Weights of a small transformer language model: width 256, MLP 1024 SiLU.
Each number is 200 + 40 x the weight over its row's rms, rounded and kept within 0 to 999. Layers, rows and columns count from 0. The size before them is the row's rms in percent of the matrix's.

# layer 3 MLP up, 1024x256, rms 0.0148, rows 214-256, columns 0-31
096,240,183,219,202,236,196,172,225,211,151,203,167,232,169,189,185,161,159,198,72,223,189,181,219,234,268,218,203,186,195,184,175
099,197,199,146,144,193,217,162,175,139,193,168,301,232,223,171,147,271,202,220,183,197,144,209,188,233,156,199,138,247,175,234,140
103,271,184,189,223,231,197,246,185,200,196,203,225,102,220,145,195,228,189,157,145,151,189,251,243,267,128,209,135,212,264,156,189
104,161,134,149,160,103,214,236,231,125,128,164,183,245,165,214,202,206,144,194,181,214,193,231,165,190,233,193,184,159,227,172,212
099,248,230,172,222,213,256,235,249,304,251,206,144,173,239,193,151,187,210,172,157,273,167,183,241,257,294,194,182,261,167,201,215
091,161,202,233,238,215,153,250,165,175,167,215,232,186,140,114,187,261,222,185,179,156,163,258,105,228,138,155,201,175,192,291,260
104,185,196,257,134,237,126,183,189,161,270,208,231,168,219,108,121,226,191,222,127,187,299,227,203,213,123,121,238,170,134,225,193
098,233,254,286,241,183,240,182,220,202,208,265,195,165,167,238,190,210,103,221,102,218,277,209,181,133,170,177,221,262,221,197,242
090,204,168,200,233,175,273,176,232,226,217,196,198,110,149,185,248,158,205,188,214,259,177,237,164,204,250,245,213,139,199,164,245
097,237,200,264,138,302,222,168,206,261,234,233,256,228,212,188,111,228,193,200,123,288,162,223,160,232,217,147,152,215,170,204,266
094,101,201,171,156,207,178,274,231,223,229,218,167,176,216,214,187,267,203,207,142,227,215,240,264,227,137,142,135,183,229,156,266
096,195,181,189,193,147,185,263,231,89,203,156,191,198,169,226,186,213,216,223,188,187,233,189,228,200,156,166,220,230,117,159,186
096,229,172,227,151,132,271,233,177,188,250,190,246,177,144,182,186,162,202,204,208,251,154,234,166,172,221,206,245,175,185,235,277
097,201,118,201,198,195,165,200,157,195,217,237,255,248,240,221,242,221,255,172,228,237,265,230,249,170,237,221,171,192,172,196,212
102,199,189,193,204,244,193,279,207,177,253,196,262,175,195,157,140,254,225,209,132,266,167,182,259,278,155,119,239,260,210,195,246
102,149,194,228,237,184,175,172,232,249,248,182,239,215,172,171,247,164,196,204,282,194,256,180,205,219,230,240,255,88,236,244,124
096,188,249,164,189,104,239,286,157,188,223,232,167,140,262,213,246,225,222,180,223,225,187,149,245,276,171,169,220,138,180,218,179
101,184,195,227,208,217,131,224,256,257,212,174,142,185,177,226,195,140,174,252,135,147,306,228,167,242,260,157,230,158,149,209,217
090,234,194,212,194,261,202,202,226,193,248,210,239,270,159,211,173,243,235,209,240,225,174,267,258,258,197,185,268,258,208,155,151
091,222,231,274,302,210,263,191,187,237,261,194,199,174,146,259,196,231,153,178,165,149,297,213,166,210,203,216,228,188,248,192,230
104,234,204,162,125,193,242,217,175,185,156,144,158,78,214,162,185,128,188,169,154,160,134,202,242,270,151,184,162,176,197,226,197
100,198,247,212,227,171,119,260,223,198,227,195,269,163,155,236,205,161,196,192,183,164,211,169,213,192,84,91,251,147,142,214,188
100,279,217,226,255,144,186,303,261,172,193,188,190,213,192,179,88,253,256,155,208,225,158,135,183,246,189,180,192,219,174,244,204
106,219,203,261,238,207,109,189,224,201,240,245,249,171,203,242,176,200,164,188,150,200,254,244,176,203,226,256,148,130,204,226,215
095,274,219,234,238,164,285,194,180,181,151,158,183,301,164,213,159,225,221,143,102,224,234,200,231,159,216,277,165,179,193,170,224
104,197,207,217,153,289,197,182,142,182,269,203,202,239,236,182,196,250,195,205,176,255,194,244,120,215,215,184,167,146,197,172,219
090,211,187,290,208,229,177,266,150,173,180,195,213,192,192,155,162,166,187,148,166,257,208,260,247,204,157,213,222,299,195,172,218
101,145,204,186,277,246,112,224,203,157,233,192,205,191,149,222,167,146,208,192,298,118,210,218,216,244,206,234,176,163,170,228,172
092,185,273,196,216,177,203,151,166,264,281,227,185,219,215,223,199,297,246,206,217,225,175,170,163,168,193,166,230,153,196,220,174
088,175,206,109,264,108,222,242,205,191,201,227,190,194,244,245,284,214,206,224,294,217,237,178,303,158,241,185,190,216,195,244,163
088,281,240,158,104,201,270,183,190,239,157,147,209,224,216,198,224,275,191,158,171,241,192,174,147,129,173,186,203,131,211,167,180
113,157,219,142,235,160,187,167,304,184,233,177,151,212,162,209,185,217,227,208,263,115,206,180,192,191,294,199,247,126,208,259,204
093,154,179,91,282,189,214,228,203,220,229,231,145,221,193,183,159,210,231,179,256,172,175,214,203,206,151,211,171,297,183,230,143
107,228,253,206,216,102,243,218,205,234,203,154,134,79,206,249,199,194,195,245,227,153,286,246,239,311,190,146,180,189,196,238,290
099,239,152,198,160,175,250,129,200,178,198,168,252,143,211,211,201,194,209,133,201,177,268,213,260,236,124,152,128,224,191,208,174
096,231,231,107,148,193,282,164,207,227,188,178,230,179,162,200,142,168,112,233,234,229,207,180,196,152,287,179,179,265,194,190,233
095,210,185,150,249,179,259,229,173,184,218,164,204,232,232,241,227,209,231,211,272,207,219,208,187,174,235,242,244,100,258,246,179
102,207,196,182,128,229,145,194,251,200,182,185,204,197,207,195,214,140,222,166,150,172,193,236,258,237,239,247,135,220,218,189,141
088,319,232,214,127,279,141,233,211,200,262,240,225,207,234,192,231,175,158,212,168,226,182,171,214,148,181,124,148,159,193,260,174
097,243,191,163,77,251,196,220,189,206,279,201,204,166,228,235,208,257,208,243,214,212,193,162,183,183,139,144,239,185,239,155,279
096,156,196,192,171,163,226,199,191,210,179,191,234,132,194,101,336,218,179,131,217,149,193,226,208,171,130,243,204,126,214,229,186
107,209,237,174,225,240,212,155,206,186,214,200,180,163,190,164,188,194,205,174,233,175,187,221,166,202,245,254,198,177,256,275,124
094,225,173,208,155,255,130,140,179,203,258,235,238,236,180,149,258,172,255,169,149,194,212,207,211,201,118,286,170,262,245,197,127